config = dict(
    intermediate_size=1024,
    vocab_size=8192,
    hidden_act='gelu',
    norm='layernorm',
    bias='all',
    beta1=0.95,
    lr_head=0.00941,
    max_grad_norm=0.5,
    doc_mask=True,
    max_steps=2327,
)
Each number is 128 + 24 x the weight over its row's rms, rounded and kept within 0 to 255. Layers, rows and columns count from 0. Numbers have three digits each. The size before them is the row's rms in percent of the matrix's.

# layer 6 attention value, 256x256, rms 0.117, rows 22-130, columns 0-127
108:144142113176141111138111113136079073115142120147147110084083117179144140129112131118116139121108130083152112147139142140124103136126126120136113105115111102115143145151119102125138138163132115090125113119103119098099079113125140107130193099164140109167126122091143141160114132091148118135101159155067123169096171101138082165122174125104137169121117114107168142104163120126102125154125
100:113151118127149087111103157131128146174137148116091095149100094097093141153077119134163167124139116118092138103123139129102139172142116123131143107108097148156134114098122118148108121086149145086145088117143135106113142173104121145153129138094097123120133157120125161125161104146139168141170062161185105146121148157161093122099105144141122075100121114095147120109144172102136110106123
110:117163143127133144115154123106119154113136134148122154117161164125093147127144113108153128133097145165097110096130139069127166144142172103096120138117107196119150110141163097158104134137138160132155128116148087157118128130116085104135116119112096102128145162119114143083177128158116119119121107134166182112156110131144142093116138111151143131124084128094141142111111089156103144140153
109:131137109112132110132103123137095118152077134106169124173142132086148139114147138157140119119130144128083108178162159087127146123136099094150138164138130113142137113125104104115130153165143121114157117086160143154112128112127119091097137121145116108148137138090106173135148171103139124100133154108126063086146120107158120134088099099136160151103137137121143135124103153116137140116130
113:140167127125104148176128135096148128131118085120126098147153171104131140123076092089105160115143128147152122126141126143087143139131198121139168165115138106075150089135106142096119141092102111112090079138119134183084152108134091143148101142106127166142134131126125151111121141138092107106146125126145081097164148148138135094126049155117143137165153154144126121123141098140093132111139
107:116107133159126097112143118109144074102122143109102091124091160157126121176135117160118149135181116147114149100107131085150113137127152155107124101136124121151126121132117133162174128117139141146133138107173131153122055087137161111158120130149154147097087146134133138147124109118146142133119118132100168071079124106107157135128135109146167141154128117155159125136089106122131131079102
117:148155124142133135161144186123145104132102097130094148137100185127141123145094105143138135131095157125121121166100135141154158116147156104109109156132091148134154148148167139168153166149129127117096183136100108094095137138131155123105114138130129126111150096160126129118118091156133084114125133107112133143109169161163149154181145120082127143137121163105146102169134152110099140131123
107:153174106128129152124135149127145166144140126107154131147112098117107188138119091109128124124158119201128096111130141159100144150151129131107175132143096167140114141165158142121111160111107120110137113123112086143122142114096140145141160117096135107124158177144095117131116112147167064120117129116122091132101166134105134155135070120114129115125148104146150176118138114155088106170115
114:096157137143144158151130080101154116142145165114112159163114132147121127100124102107147098136204107152138128098151118169135130122141135132112186103115110108105169074116087108162106146112137185128135134182130118119083091108137173138116124137161129111110135129167116084114084156101150102109118085132144171121138144094090150142150147141161126142091156091087131138131153118157138115117173
110:128126131110116125135110156156144127126148102095116163127155098124075126132082148160081147148139139152117093137114134095115141091151104148133093104104082106120143118143127133169107136142170133144138137149132138091122125155150140109128155118143181090142090126160126111120120133148096106159091115049121146142095140094132122138144111108105143076119146130139102100129137111137142125160119
093:151145101155123172125158116100175129078141095100138128070143152091147088133102153154173128134146141109074165159178118132115108131130139118185096136149115136118146122107148141126165154111139123114099109129155156097124095114134144135103157153104117138134145126124137147130134112113145126134179189142138120130059140158116156116161137129087114125120114176113099123144107110161141124133106
094:184090128125112107127080125129140113118128106103104124122159136152112173111162142179121116131127093138115141077135169135114126125101153148100119111146076111148136087134129112152171096198135099141168178125130130124126105135132114133129126146121137112102077096134086106130066115139127120111100129135129133136119075150131184203141151100139173103091138097184131147131113118108150143137156
099:090146110147083115112156099148168124151183111116131164133140158144132091170166115128125118163111097128190132129221092067097116095107127118193089114086139146112145151140110137100118151148133127109170100157118097120119130074177149109156118150126142104154141125156165124119119094120160084098151137117168118150151123134139119108103079122163120134098132127164150110147055140151128098106089
093:120122140101096118160128086160095128109105112156111172128099144125123111107136141132119116153130125141102127146126134103189100130134164150128152129157123108128135083140098120137164111132180152138132115121158134164135128108125123096097136115143130132153144116134130157147113125143175114138173124158084175110092121092165070093119127082158140120136121120141146128143136102172130146129143
108:169119167131170157160144063122139142130152125136117105135123087092153140132106148173128149135151145118100134128068109176136066131159134128127150140107125125142123144118151142141115148122151119147126176155099123122068102160084147135117150086120141132119147162096086125112125119111170100093118124117139140121120127136170134127121108129146117094137112125134115137123097132111108160091112
091:130064133110083142108139128156081154130165113134135130138147135130136125159104166127118139138122120154137114128164168124121127123088139166158119136142126137112099113120123095125113165105113084108110151095153150158109130117101119109122130131131146118134112135141145131159131133116116086076175142155145175101132150132094122142153112119174160157092129110121145132110141113144130111133094
100:106152112130107122122128116086099103148130164112115161139131160106162107126103128128138093159103111138163151112104164095155142106118125091154140113169136106133155069131151153105161114122175194112139113146113125116136115124114155090126132071132122166145123109140104091151094100126154137143121124162110161183147152158155107122119152093183145128121142168116113127121155086106120135142139
096:114136119113139132083131101100136152145153106109126119113083098221133136136102070121127111141122120136139108132119145112109139114154124172127124116121148110110125139109124128108114114167098152140097110164097102118124101135147126154158084123151127117119096140111181139130081138089143129144138088157118086147146130142153158145154119126142117141155115117109147184097090094171111124123116
095:151164129087104110156143122124171108097141123080133126150139092101130111154153116092149117143113162112136146100126166183144128094115127128121139113146102178136111131143132147139107180110085127081135112138130152138126127126159110105134147166131085138118147136114095135112153099112166185117147129113136097100173133085157139191126112105160105128133110147123148087167142103110149121131148
096:093167129134141144115122092111121124101162131140131147124061144100124133117144125120107146131094129143084159151115130122124099074086147179123102119122126161172081061148118129124107140128147131149158105055132151113145156126140086148107129107116132102135138155108079134106126149132154153151125151090133163157129149140113080149134143138104136139145100166173133112127139097101101141157118
095:117113140113188144106117138132154186146152158153138101143124106112153091160143104116118150110149108139132113138134098099096106113138116159123092141113130134168143158072135089135113123126140147110141140142125087082131175147119123138145134147094122154172096143106173142140118117133113129148103108107146100167102160106128111139140096151099130138130151120131128179144101130117112126143118
100:119151124136146129168127073111148123150151134160115159130123136133083138119139129147097109122128127083076148135116167101109087112115182122102147153143108099080161114157160121099106140133136142125102131152146174117131129125098098162128115129141143154095088128129130153166119182108164109132129147129142116128158131124132104143139118124126096175151122147141125100154118091152114140122143
097:113129132117131103104146141121122110174101135132160131096139112130089122105161091159136153123123112148155100134117138123098121164116088116132130124148125115127112139127093152133161130137121129142117130135171121121143134157127138133152151142090124133123107101156139132132110165132116127130130102158106157125121170118145088122101135116145133145109142103091161109121085104108063124129146
096:169106154120109127149138118125151129124132099145147099107122162193115125101130108143137120122115086097123127099111085079131103164139116122140138140100077118120125119110109094125142153134148072124122115144123138147111094128161175150156114134129127136157096141118061132134114101138149154099100141139091182123115149128118139076133151114136120097177083131120126121114150103092159169186126
096:147137123104136123144158114162126127116129155167113120111146192134127140098166117105084136111077173094063095112156128100110095126110151124095112086092085114092150118095132130102085162120149156111126082107140155108123145159084121123143130129146158111095111122131131126155167138166158152103144167136113125138181183126116132116152152110128156101123070150130123100138166120109141164091076
099:137170096088133097116153140138140121114131118142116108151126115135105099118088117138126110190130123111109155144140123090110104108103180131148139122145110090139132128103149116109136108117126124109103088122143116161134122126161103097156115161118163140127092107144114093103179138144116135156161122104103136105105105103097129121144164158110132179109138149166129152154145118162124148121123
095:157134121119130137137100111114124115128141123091142105102133123135108189084147111123125079073168163105143132135135114100136111065123130146147130107113166100123131138125140101117113110087113138120129145162163123112139128089151141143161095129126162110151100125123087092126072136153146082151144112090134127124128133124120127136130155121109163170121114116126078162149145107111062120165107
096:137118194161148178128119115124169112156082183096128089149121153086151091147131135118134130132121120181140124097167124124157146138133130109147106137107132153114131178096136046121090152140178113131120117135121137134117127128162152122162156122152108183148130112140107130150115142114169086113104120163105153143107124123131120086125131108135151135112127122138185123103131107158161065128129
098:141100160104128196118094115152134099137133148132167095173134113093095126120120144139155121092176142108166103105157126137107129126078145102121115112124147130138125154116132128143148113145130083138107151106134146126123149107150165121160123117160136163171145124135152154111092060130133145079118166104145115178176143127129106158155196129155165140127168084120118163105158121110188099173136
095:112091074094146145118150087120124157110131131147109145103182089142129122158144138140095139152116113118149111156120120158131110097171128166143158112148069145155128123133155095151168124113130097160124095112138101149109103157146117111099133092122122109122094135146142116139108163115143087111155149112128118099112081134122144114131143084139132122122124141123120172184125133140099081109144
097:151167125153134092112130160130123154098113142078144084119117149116146164127105134134134110113133159137170078135146146150122165118144124124110110140136078114115152137160099142110184152123128086127162126121113171179157163127147092100088100098097131113111084138101133122161091087150086113153125117162087130131115111102149106159128159105119140121127162121176099173131122107149166073138136
101:131131117181137141161109121104135142084143099146125128117087169111132142142062119141105137117116151135106084076111117118102156141108179129143093148140095128113156122116073118143119092115157164169087084130151123116131145111125128105125120108085112144113135113109103146147122140176118160140121126117125126130146166111119142101171163130067093132141116119126101159141111155134139146116131
086:137146149150133147084145136154141092173165098158124130089152130164120111128055137113157115127154165118138058141127132120150095110087095130108127131125122135149128150100116089125123148177131142149160164162143127121154102101141112159161103125118093089105119101139073122080145125092118091130095134091157140085097136092133152113139125122108137136107083102113111131156119186120126152114112
105:109140148164101153125138117072132107116130173110158093163118157126096150119120104132138117126126156131122144119168125101148134120116117099122113110117135132170158114142148128149145099131093168106149125155106156102122174139150082162124125095130135119098120139107075124162131117110179055110124085109125119154095148087085118156129127113140073119131141145151104173138161126106125110130174
094:058152120138115120111131119154143164123061142130118120138093106155135178124118110121146117132167127123118092087111095103124110108129154150096121121124100107115089125115110164101143164117120129149118116201175135141132124124170138107168150165152107111115154145139078115096166145126110131118153110120132099134112127093156161098119135105114138145130147138174134109106151140152091122107132
105:142128162155106151160148141107147107143116094173112135120112118144137146112140172133176145151151139126149150128107168153136117113163136111134128114110136089201171130158135152150145136157115115129127153111115123118120115115126147121105117110142122112150170157187143126137126094089144148132094157110114142124125111117150146175089096090172106091140149177091105092127150150113132139158127
097:119102129095132131110123082134132136149130167115144138144132072148098149179148070117133127143147152148076136112118146102182109109120114119114148097140138098139163146090154111115170130123162139107140113123093156085106155115125104132145120147112154119180128123151094155124147119138119123170106136137111106120125130137134141159109106124093131136152116103154105104073144147161119133142133
098:132143124100148095137094166133139127123084096149134102154155138124151155117193141135172157117105167134128145153144128137117134146123119104178097182137147124126097129142152112088098153116134171130115142118110114142135159113122162118091095153122152132103112136105139178122084071091140096160162140095124072102185141114095127139116145119126084129161143131144110142171118165080101140116154
098:101128098122081106161156111136120153117084097168147093141134117160094132143162129123122135142118155136103151105108136093115125146147094100100143130127142145135125100162151139139156134148164097138074145131153132132144133127149168151124104123137122166115126087135111128132155119095143167125135114128123089101119127093074104136167175140128156127143148098128095073105101103132133089184095
099:132128102151157125155104184129160126152156132132126085168158092122106124111130124153115135124151172103155133102114105095118151077137145159127194125137154086113104152121166084161116091168122134146122138137160162158129138143127165157104123161129148094122126134130123121152146137119133128149127177136156118178109118108152142096161141128170127161117152133148142193112134176126119142162105
098:156144163122120127139137145114137128146149092118118119117195164165125142141083133137126098127134127109114128116159126120074119090087103090125160121122121123109130119167096126113094141125141129111099102136157099127113119103133088119141118126157119116107172139134155114113148135142148163138126154166073142127106143143138112095150114154123107182118124146121165151108141153113170132116101
096:136144115127132111150125139095096133141175130102155129108148153096140120089138123115129140109066135081137141129124162146127113140094156124124139090085101111138141098137148112157125118134148113108162124073098152123147112101116138119131144136126099139160155132171080146128164130135118119102138160174139136167155144132083111153123109119117119183130107112152144129104114115124088132141163
091:152102179128136114129130149126102167133152101072062134103154124104098169144148096139091125097110122123135142137142154135133149135129129134143117139122136104124148119107166097185141154127133136137111099113170145111190136132105101136115142159106149127096104131131106119128101106124124114128080129144141156109132124140128151125165157105132167127160136171130144159122117174121110114147118
086:157139168148124123128116156138118132108166149149171111132114138177122143120088094129107122097116135147137171184174096136125133084102113112154124118140125140113139134115127140133132098081094137119139105149117108160098112139099129146147133139127105134157177141119089140107136097147138105084118123123121109087111107091143095180140109099117109160147156116152132105152065143144158171104128
089:097129129121123102161169112111140117126129141126116129137149143153137163132169159146146144145131121144122132146109123137089136159120170143083122168130139164139113114147159127152132160155116146140149108134123146140105116117126123144132160151143148125116088140098126179148069099140146082166135151140132101114106139166123132133117123175134142090122106121159179166154112162129132160137156
081:130074109095158112141152121104116149166137105132133108083079169059130132163140121129124116114119119178128103092149111175154115175132134137153101142132128136143115108096114123130163105094182130143132139165162118127141133096114170118119145160121091134148160120132096088116179125114116169136104117131144123154125090146141157167127149148106143137113129149100086142153129108165141082123142
080:142123131112112135153138114096111149160109148133112170108129090139128127124126113153191138125102146111163096103087112125126144136089128143111142134092122081156138132127141131175086133122107100079103162192152140097138131136099128129126161155164118125144139135133136140177141138132094126115124174145128124135164125124094142130104108133099107138093156089151132174137100150119121152126151
088:086114137126134141155156128139117161112143132090140117152142113107139135165154101108089121155125130117099124144119113094125123133125132101134140133185197103144129128127146139149101146131143109114110161161121110157093139115115113119112142061158163114154174124133168119163104156175134133091131136119135104111088145125159141130124122157122109130145108205124124092166109155120140132097119
088:146125091133130114153108105153108099103126144130183126128154136124138176119093099162110090159155131138123106165131134131137091109137128141135145103136128120185157140144103137110136181121171109117132139120122090133134127137138099107140132128162142160121142146145135132141162162181123084100128147123146103140108130141150111148146126134145132144154141130118159130096138100135124138074113
088:114128116147104086130179156104146182104097124128129138161130129119121128133094106101178149125133138118095128180125148124126054136170143133138151083140152139120141113104125115114153130152118131110116107126081146131131097167135078134106109098128171120140108116120119122138141156134159140117174147109094141123103114163141166150146111123091095114145143145139104140125150123115095179136109
084:112132111137144145107162119106077160104172139145103133140113154124113130116101065096128120136121140103128157092117153122140133136129186135121118147118077153129108104130158128138119142136160108131170126120151132168097105193182090140152078100114147149141146132070122114132076141135091142115142125123159120105101126092104148179122157102113124138143115078165111120141145141159102132130116
086:128124148118124141138064112092119136139153163080123138134111134144088129130169105129148116135126145106116118113123146092152119108158101065126125126058138215092121123121068089164110161112122145148159131137139152106130136119148124084126119127139132138103148144130123106110111133109108134156142113084134123137152163167188124112112107132101105092150082170132123172144106104131105140120112
089:118124108135143141124131145103136118122114103131132074154137108126145140129142090129058119131095128073115119157143103146157086118145131116131140157125154151115136153127099113114155151141142178075158124119126148112096133150097127138142087099052151138095115143151109116119139175119130133111118139137136137125111129131103140125116103112136099135126145134185114127163142137107139122152137
088:122081127099137125123137117132097144155162113105127165100105142144129127122123144119139091134106190094130092137098130132172083130108158145127154124130144110150152103134159146099093157118109135124117176162113140117135134129139128072140104152107112189163101149152128153107129130127092067124105149128090102144139132133133154098106127154113115122140133120089143061124100144137164140117120
088:128103159090137092155122118078134083088145144150120129083119135122120094098153135140143140113098126094124123118132140110162154121137166103113133094142129108142111165170111139097145134119130125127085112123117135154130076112146130117143115122141124140132148123156109150098118151076105134147096128143121121117177169116146117117135168150171120144131137105177153084092070085116122136145081
082:082110145113160113129130146128113139164159117099123116121164087132123161163147133098101084142144080107132127144144116148122127107094139139139143119111103126105082122090124157132147119149121144105108154187096120126126102139158150172142128103142136122128199149130144116108152138151099128137100133139126101094093108128120136151139126098124171109148145137124146143134073096124147119134132
085:117146114130096133132149130106156105098128098181132116140099124132127114096135081102110137145117132122115182108106151122182121077128119120104148145092129123144156134109152161140107131129121102111120130130096163122120133087136121139130126131106109119124132119116147154119110113099168169138130121146138129172136120157160091150155135065119107066130178133164106134144141138166142116145123
094:144117156126147101163131140136162122140134124126152140143131122101168138152157150103114187084078116138130112167127128117143131161108161152140123130149099141128154167148125158126113118159155124105114147130120141125136130124068047093140154132087136150125126120093107068110097107124161169103105094120116116159134073137077097158122152119129105126133095138130105146117135102118108114142122
085:133121142130114078138151115150131149160126075130178125160170112141130113110103167130160158108124121149112123089142112159122118140141135085128205124155112102123126161115072132102138124141096151145102149139103123145088128100111124104115105096150117158131107128112096094121099163127130115119104107117136126176126074106128174126156129098075113157120147140118100140155169143105125149135158
090:148121093154109191131142141136116107146133149095127132126158119149115126152134131106142146131094096140143157165151182153133136118116125102138117134161157104109115082155117150175134101133149117149141174134101100153136119128149120154106108080147160151146132123115165178111131131123152135134150146123141137156136122123089134088192156141141194119097082116114118164124149089144151168134094
095:137098149116162114081177182127131064138192140154126143162135110113125119161157127151150099191096150130131146130208110124110123131124121136117140137142142093142146120157143138077129087101110137154114129121148080135103131105132116109143135130146123163113127119127150152094117075146122125127151145124141137109156157164129121124153116117084126170138144087139122157143113181115116112075129
090:093126109106099138130135152097131101136142145162113136092087083097096164113106102152111151130142115121100107098159156085121146186126156117151141143174135127118162071094119151153096094145120115097131144137096150153146101107115171145101155116128163122114107114136152114155086171132108145136124123126128094125114120141146137147179169166125080172133111111178122196090105134178151091113143
096:122159153131133139159159160135119133152075127107117134148134114125145099123108148112160041101094110169119153177134085155137107126129137129126126114129140130123129125091161160128127074154103104065166131144111110139121156125168133115095121167136135104111088153122121132123129106126146154126131099121066165117177091161147149198125132090128142125163159125124110119147127107146147163132159
091:116109103124123112120110126127152130118145111133180098133117102151134149133124133156125156123155147132117118162105114151143167156123126154139169170149116136162097128130177151140169154143169125133132131116176124104134136119095104132140144139154120120150127128101085122113102139141138095205172090112123147119133148148131097180123120159120138163128113096102124147146137150155072139090146
091:112128142131163137143156116110097120085144096157107085119146145138122127117129115122151162124137133086082142154151112145090125142128088152160113123162163082129111093193116122145138146139102158154136121133106124133166105098128175097110120097126112104140125155089149120132110123136108144123137146136098144189123138096135129132179092119090156145182180126125115122125145121145136152110108
081:132124124142145137124131152119110133117131117117119133134117121126114076152084137142143104153160097126135122145128115073126137132085075085127138155124102173112139164157120107146144102147128122096155132068126171139119137122158138160108106099127124155121190090131097077128109042137127110079143119130083115148124111124110102095142139125132129151137162099169165144107143166101132144104103
084:131149147110110152138109125118157171184110114127107111134095148142099119169089136087174145112140153173136150128096125170112130109118162146158112113115139073073140115133191133110122147140135148141131131101148116129143162133117149108150121104148079146095157108145092132131125162148115154137097098141094137167120143095144177133161182136107118121114098118109115139147150135117116127142131
088:142101138136120124095108112097113130109100167119148106109136136168071105153134130137090122092126137127124126139123162133161138139123134144156113139103129096160169117165081141079155092116084132144139142150150138134156182107132131108155100116124156098107136165141161150172109136113161131118145124103113154118111146113099198136111143109154114136145171114140118137121143141146144146153145
089:163118154114119144115119164086152134162134070136105155127139142100155150113132070125170116115107109130129151110130127106108145132131166139184144147130153084143122138124083117129135118150127137139124144115090123138124070132145144129159155119131119090151145109143100147089126095091164159165127115125120110125140115139167117103089138130188091147131067134090117116088123122103129126061116
087:127147137123140136131172141156122137136125164120097161131132098141121117099124093133132107117133155109120144121133154099118097134113135100164118134136139144097117110110186164127112184108144108120073167103075115085173094125120099113112094092143091136121126098064145169148114153108122151124093141119161087149148113143136133138089112117097155129164108151133155117121117102147129128086113
084:117177145148146104148137127092164110122121069125121121090117182134085117107139132142156152135121115146115168149173154107144115097143114184115122112134104085184106177128096148160088136154135144147145124114158134103119130176110116139089112119143117128206126158138075157112119105121135089156092129111121164113086155108120109133172089156160137139107098115123120121128142109136177101120137
082:107132134103126118117157172157140123146151129102134130119150104127090118099088136132098147098116116096162160144110129143126081167109130133117129158105137178123141097107097123129149131145159101124153093127154160112164117109161152117148102151134145111102147145126114127123128114110067141130116136084123142091152154148116110142136113157138098139097119136153084144157122120132138126167157
088:112102121146100162156172101121102161132181129148133162149160135129122171124144119152126119086086118091114153136100151114165134129159105141131129112111112102143140134134141116118158140150127130144138100108160097116155124085143129097119133143124150157111084131122166146144157132120104154134152128121151112138124129144126143142154158145130120096116111056098109140115135113135132104078095
093:108099171140147138115129081141115133125045131140131160129129163138108077088127120120151108196164101112147108085154139073097101146169101131116142135114167093150162122167124159095148112140149156108099141151101101103149099126137122136129120108166131144132153100180159122119145126126112126147136119121117188158084158083157125130127127111121113093154127145073115125143134087097089140137145
081:136129139134147118108140144177119137129119125142113143148081175113132105150093111158079119137135149184138106104123164125125157131131136162097145123154133121141120091142099154131129108120129112117082147129164140139101111138096127151146101134090169132167131099149188154137138102104082130105153124161128068190159080132115099128118158129147142095122128117102144147152126136145124094139113
080:131135160135149122148109082125109132118124124118104111117194073179092130098146106130139136125109132166128145135152104137104164130135094114107143135100137157121159145127129148158114137132133093108119137105149151077142148138107124166110128104178152098114139148107077145188118100121145148122143145155143127101104123109112122140115173153128168119131155123120111135112157088118089123173095
084:086117118134094138133099141114154112079131143092142123129114116136137183109149125132142110143123121107090177137116141086132141143110129153151127161130152125153103155105130075130109118143121142140106159201125128117172152133178134127099125128114132110121117135094124114124152130127073127119091099116126124148155121109143094126129090150134119109125123138135113160166154137157130137101137
080:099123151171118109096140110102077118092076115140083131123137101132161156081077087116112142112108158100139112134141174171122143136096121126118105091103137089176172079144157102192157125109182140172135113122096105129121132132176114162128128120125147123169152090105107091137153139098095153093097117128123137122139126107128166135122138154127135181126106188132131119150160115123116103108137
080:094098129117140123132108128131155134119148141147115133106113120133109150139136135131147127134131119104169168126103134116156095172117154134179107175115132177180106168124155131088118119101091131103116135147165156123125124134157114158115119116105107144098167094102081147161099119138118141113104123136129151107111128110107165090175115127149131114087132121131178143138129128151112112124113
083:134111136106149148155103160111144079125146159128120183160117154152131114123085148159148110126122142111124130147128141154150098117155148126114144131112126153107123102101118062125117134147103130108130145136060122090126143178160115149130094159143122143126114133133170138099164105105136070117109120110135110111138118103122122101124152109108140127108136127154144140116071111073139137117140
085:140151120170086110133101110110131102118131125112138118154146140113137106098126096129142169112107149146129147139123110152141113101132170165079149070127118166142089151099162126096146119156134131088105107120084107126130116115176115094134136126126147104100066133133108148096154101134119071147167104081107128099064066103114089095164166153119127113165147137158106075141128122163125080161088
083:116084119151081163148114116145118116120182130136153174100092127125135138170122100123115159140117151092130112117068103123105097156147173121182129102137098101121118143114091155162134097084113139130139117138149088113146157161092097137142113104130149136103110144147141097118157095109108150161117138118128083108126143072137095151136090116128124097150091125098117127177122158134176100102123
079:084152126114118145141118110143136117157138140102163133156135137125103144187153111124118108149142160098125150147117094125119128123147107161112155051107138161114104131122169140061108129132106129132155147153138161144100143142116111127098097118157101139165115125137155135098123126087122097078157137140135115163138084155130157137155143116103168136142124116108128120128111168138119141127124
081:152133097138135163152159147179094110110146135129127134129090113144145109117165128131141131147127128108124129106101101132146143146104157083139118117160132119088092168145128188121159145083170122115093143128111104124109140129118144102134077123139134141147104118147128106126116130110105097143152120156121116112098112130090126145135164064124138117100127094136143141170117136112167110125109
081:148128105148122157143173124129144119151115099123125105153150129181170168098109125160094131112145149109160114088160151142117095110120099122131130135134161113140141143155111154157132133154133095128128099078102128117157143162136132093160182145119148140100122145141118135122100114165121202126147125075130103187153162119115157147177134144148094115133151120129107147109129126128118129095119
074:108113134081128138147080100151113115099103136153163086096171114125133153096062156110141106180133107119149110096145112143150119137093098102171129068147106117122068102125151081120127110099094122131103114111112110119095110104166104122149135130117122106148091130124172114136119087107057127168111151120095126162133118131160110088139104092146140109144143118155108165110162156081154075127131
076:133106107105127137119161158133118091149195140139109105126095166124138176121115103093138125105146155117072164107130078115134124118134172127086122132165115100130100108097156098145100124140170113084140097108126131146154109115126121111144158111114073107119163089148116144134125122163106132132141122125148085148121152168130132127116135127141103130147140158102147150111176130170151133143131
074:146115126129115118103139132163042141144107099103112150145091129100145133111138133123138156114107105147140085150145102118123136105153104117142139118134116112125141137141151137080118154126100173125155122102100157147133116185141100126123188125138133143153088132112112133170105144107143122133159160112139155093144144136131135148120122119123133140110108134133148088175190134151128121135164
083:148085068089136136141084149139144173154153147155166125143097137158117113111104178123139136163131133125115121186106119183115119143127136125147140104130124112103143137132150145131130111091190174108088119127138105114127081153118195114171126144142137101121105142118106144122097135086115083116118100086092095106149088163134158132071102091106183127148101124134105172119152147166136134143141
081:126123114149121077099107142097194116129088138109129136143107138117068110147170100139121125114144119122131118169114132102076137099149129108128098120127125109112126122147119164171139133133083144147126154094111126119167101123108130131148124147096118158120094112178113111127155140172110118141131147129124160105109131095126133115116107131166144121129156144107125136143089139168165101183128
075:108096098175143109110097105110105122155115113090166133154136143163115108116165142116118102158193143138053109111118142124117178119136097121109126145150177154138152149114106150138121099132118098090169096096123155139120115121125126108158119140159183120090132110093111126132123116175107124123153134145120161122131128120098172097169125144185129123110116125141131139140099102149123129155090
081:156111180144153165095176149156118091093158090117116095165138114143127118100137161122170103127164098118122143119143104140134137105115129148149170157142114102159117151104115121164151123095108127105181092136136128140130127110136150110098158140148148124137133149148131131126133099146164128170154116089101149124120114131195170058144105122124107137156153185129132110185107106127122170135138
080:123122087131168133161086138105165129137120137172146124145136116111134167108120149159110133142111123102123118172125149119136138160116129124141151069104149120110142132141115125087115100131127132140076100145112114174108137126080117171122131094147133082128105140129147127084123136099185134083147160160119142131087122101099121112131099167140129148161164138095158093135141133147088163086145
084:151139121145104125098126139150165123111162095158098110129105123166115103156155117168098150113113144116145117185109083092134135130124081098130161104116115188124121144125110138161151109119134145111160131106128120162141126126149113158143094168108135113116150138121120111129102063096101112160135085111126112089139121143134137163137148117140139157157127137137118150086120170135140121105148
081:093140155184119095127128177093110154172094123135135126123124091137170132116098111129146135135146121141123080100156112159101134146157108148106145094132138146141147137123111086136107135102130098125113110166130150102137119065095143115151138149132120100117114130142131137114123109120141101118130094160138130084150171145104149103146112129121108083125127107079156073138124092099084123104180
085:156120108137158138072111128126169133121133127145149087113137117138171112085159112146125131128084129127086110152150106146145105146166148129097153164124142179162121082121159115109111144122103159092158137133141127158157144144104177127083127111087119105121187093100143166156163119150142090156151135099115123122123105101156147103112116124133160100118123120142119138115098145094100159144150
082:151080146164135137098100118164137165125156103118103149123123087162144144117118101156106145135147071128134123114143125121174079097136151150161162123115178080134114126127185171123195126133137141083111147127150135099159118168121114091117106172148152141117106106125072091142085079131133114178100136094111124164107153116112126113124110136089139131106163094145131168079110119144125109143111
086:109148102150134149142085149173079088137142139142153089145104069102148099168107102125135151146118121111149100133107087132086171154129094091113136144155095162171109147138143105111107135120125137132112153104121128106092124150131131115099162159116173147154120163174148131121179111127136111094130143099152108084127108122124121118124115098126137098102116121130116111108092140116113120121073
077:141081124131137107121113126122147108122146114082112104133105088164135142104164119130135122132087102097138135107128163143137117072151118122133138108147129122067137161145065130137110180120080147138126126064123167113139144110141054104151118135092124145107153118077114121108089113103141109101112140095165094107141073117121131122121130098093169124121121112130114107111133119107128106122088
082:081125082077186140149157143128148182147146127119168154144124137133157134155102097165100152141078124147118138150160103144146122115126120115130137126105131163104117108166162148137163137126111100103141122140108154136119137119129111162177091152147104117131138101088098113139146136121093111097101094137138141177116127112142169117078093134117166158106159112136135092113152074157067089118106
078:090132148069121127148164109133127146105166146154135103119120147137173126106098131121156137138111109112092127119169094133131126134131153140129105146167140162098140107118146140121113136139109156106157099149180130142056141101132112175117161124134097157065100126171104142173121078148162110116131120129170163147165119131159148141138151126152143110074135157146102122090138161078157115104121
083:077103156127145152130135112145068114110150116133099135110143139140131101093166110156113131162101111121113128097121150149123157105147121107130122137168103146165166106132102140094135168165135116105135119130149099121064070118170158151164121152153139088136103083119113181120093138086129114152106141093097111137142074148133146131109114142126147173134115161178099166143142131145123167133145
088:122136152149121097137140132094140184156174149126111124142090169125098148158090129138161100135123093151164108123142101153103163170089132115084100129123136156144133180129124134119144172118137102138126150097116132163148098107109127140156116132124096097082110128095104136178102093126119132084099106119094148140148141156103155152175135094133146124121135136111102197146125098108153152135119
082:110144169095126148140138089118168094143148086154136093149134145102145095109133107118115153137113113124118169101086124101148189117111129171119087106168135137132125132112135145149078137136147132158137114172152154093129115151135086131142142121143079121146168121119112109121135102092111129138106108113132111135135189117118100112155150137147134104085143164156140127162120129118115138103097
082:101113125119109124148110129170082085140142154110141125123117147080134126120129118177142104141106163146145108089130108136185129166139145149101182108116136148121103120131118163117155106093135121132139137122148151110154122127101119127148109147150108103125175136141130087119102106152130125137114133124156139125139137087085145118109127138115145126129122109117144087101091142105131124121128
089:131160122164111147123099113117097108150119120154161163186139099107123107103152106141132143107094163111149119101121138110158113124165142120123170161134102124074153117149117122122121117120086135075143151124100123156149105147101122080123160119155145150114172134179117166155132195092123148119163137154127115111130093138083134103132112152143099145133094110127134122126137102153094148139123
090:121107110141115133049147094132133090175120134155120125104129152145170150136132115140141136096160158120163106136089128099091108153121121137135156124084156133125130161125126077142160116144166102119178088138093141135091159122103136103147127117151133146080134165164129141142120112119101133132143152130148128129143117105161139145134104159094105130096096111102186128144168092115167086143124
087:145076117163121112110130129094114134105107158133129118156113101166124135105137157133176115154122099120170149134121144147114146121172093121154121134144117113145132129075155131067156116135139168105140154131112106136113140158153135130136115124116127146153073159141117134117122136094122134126138092135131135112082063161143092103130122080137123127133116129112103107127089084118123156134166
083:122129109117135131124153126161081138060185146123103083124143118095154122148111159145083153105114105122151133128158113146130154137104135125096154144132125118143162089127146150119124111158153115121154107111116108179100107146136121090180152113116131147121130119086144065096132167129130139117157142161101164146111102110117114141136161077173136063135130148107161085142143127095112136109146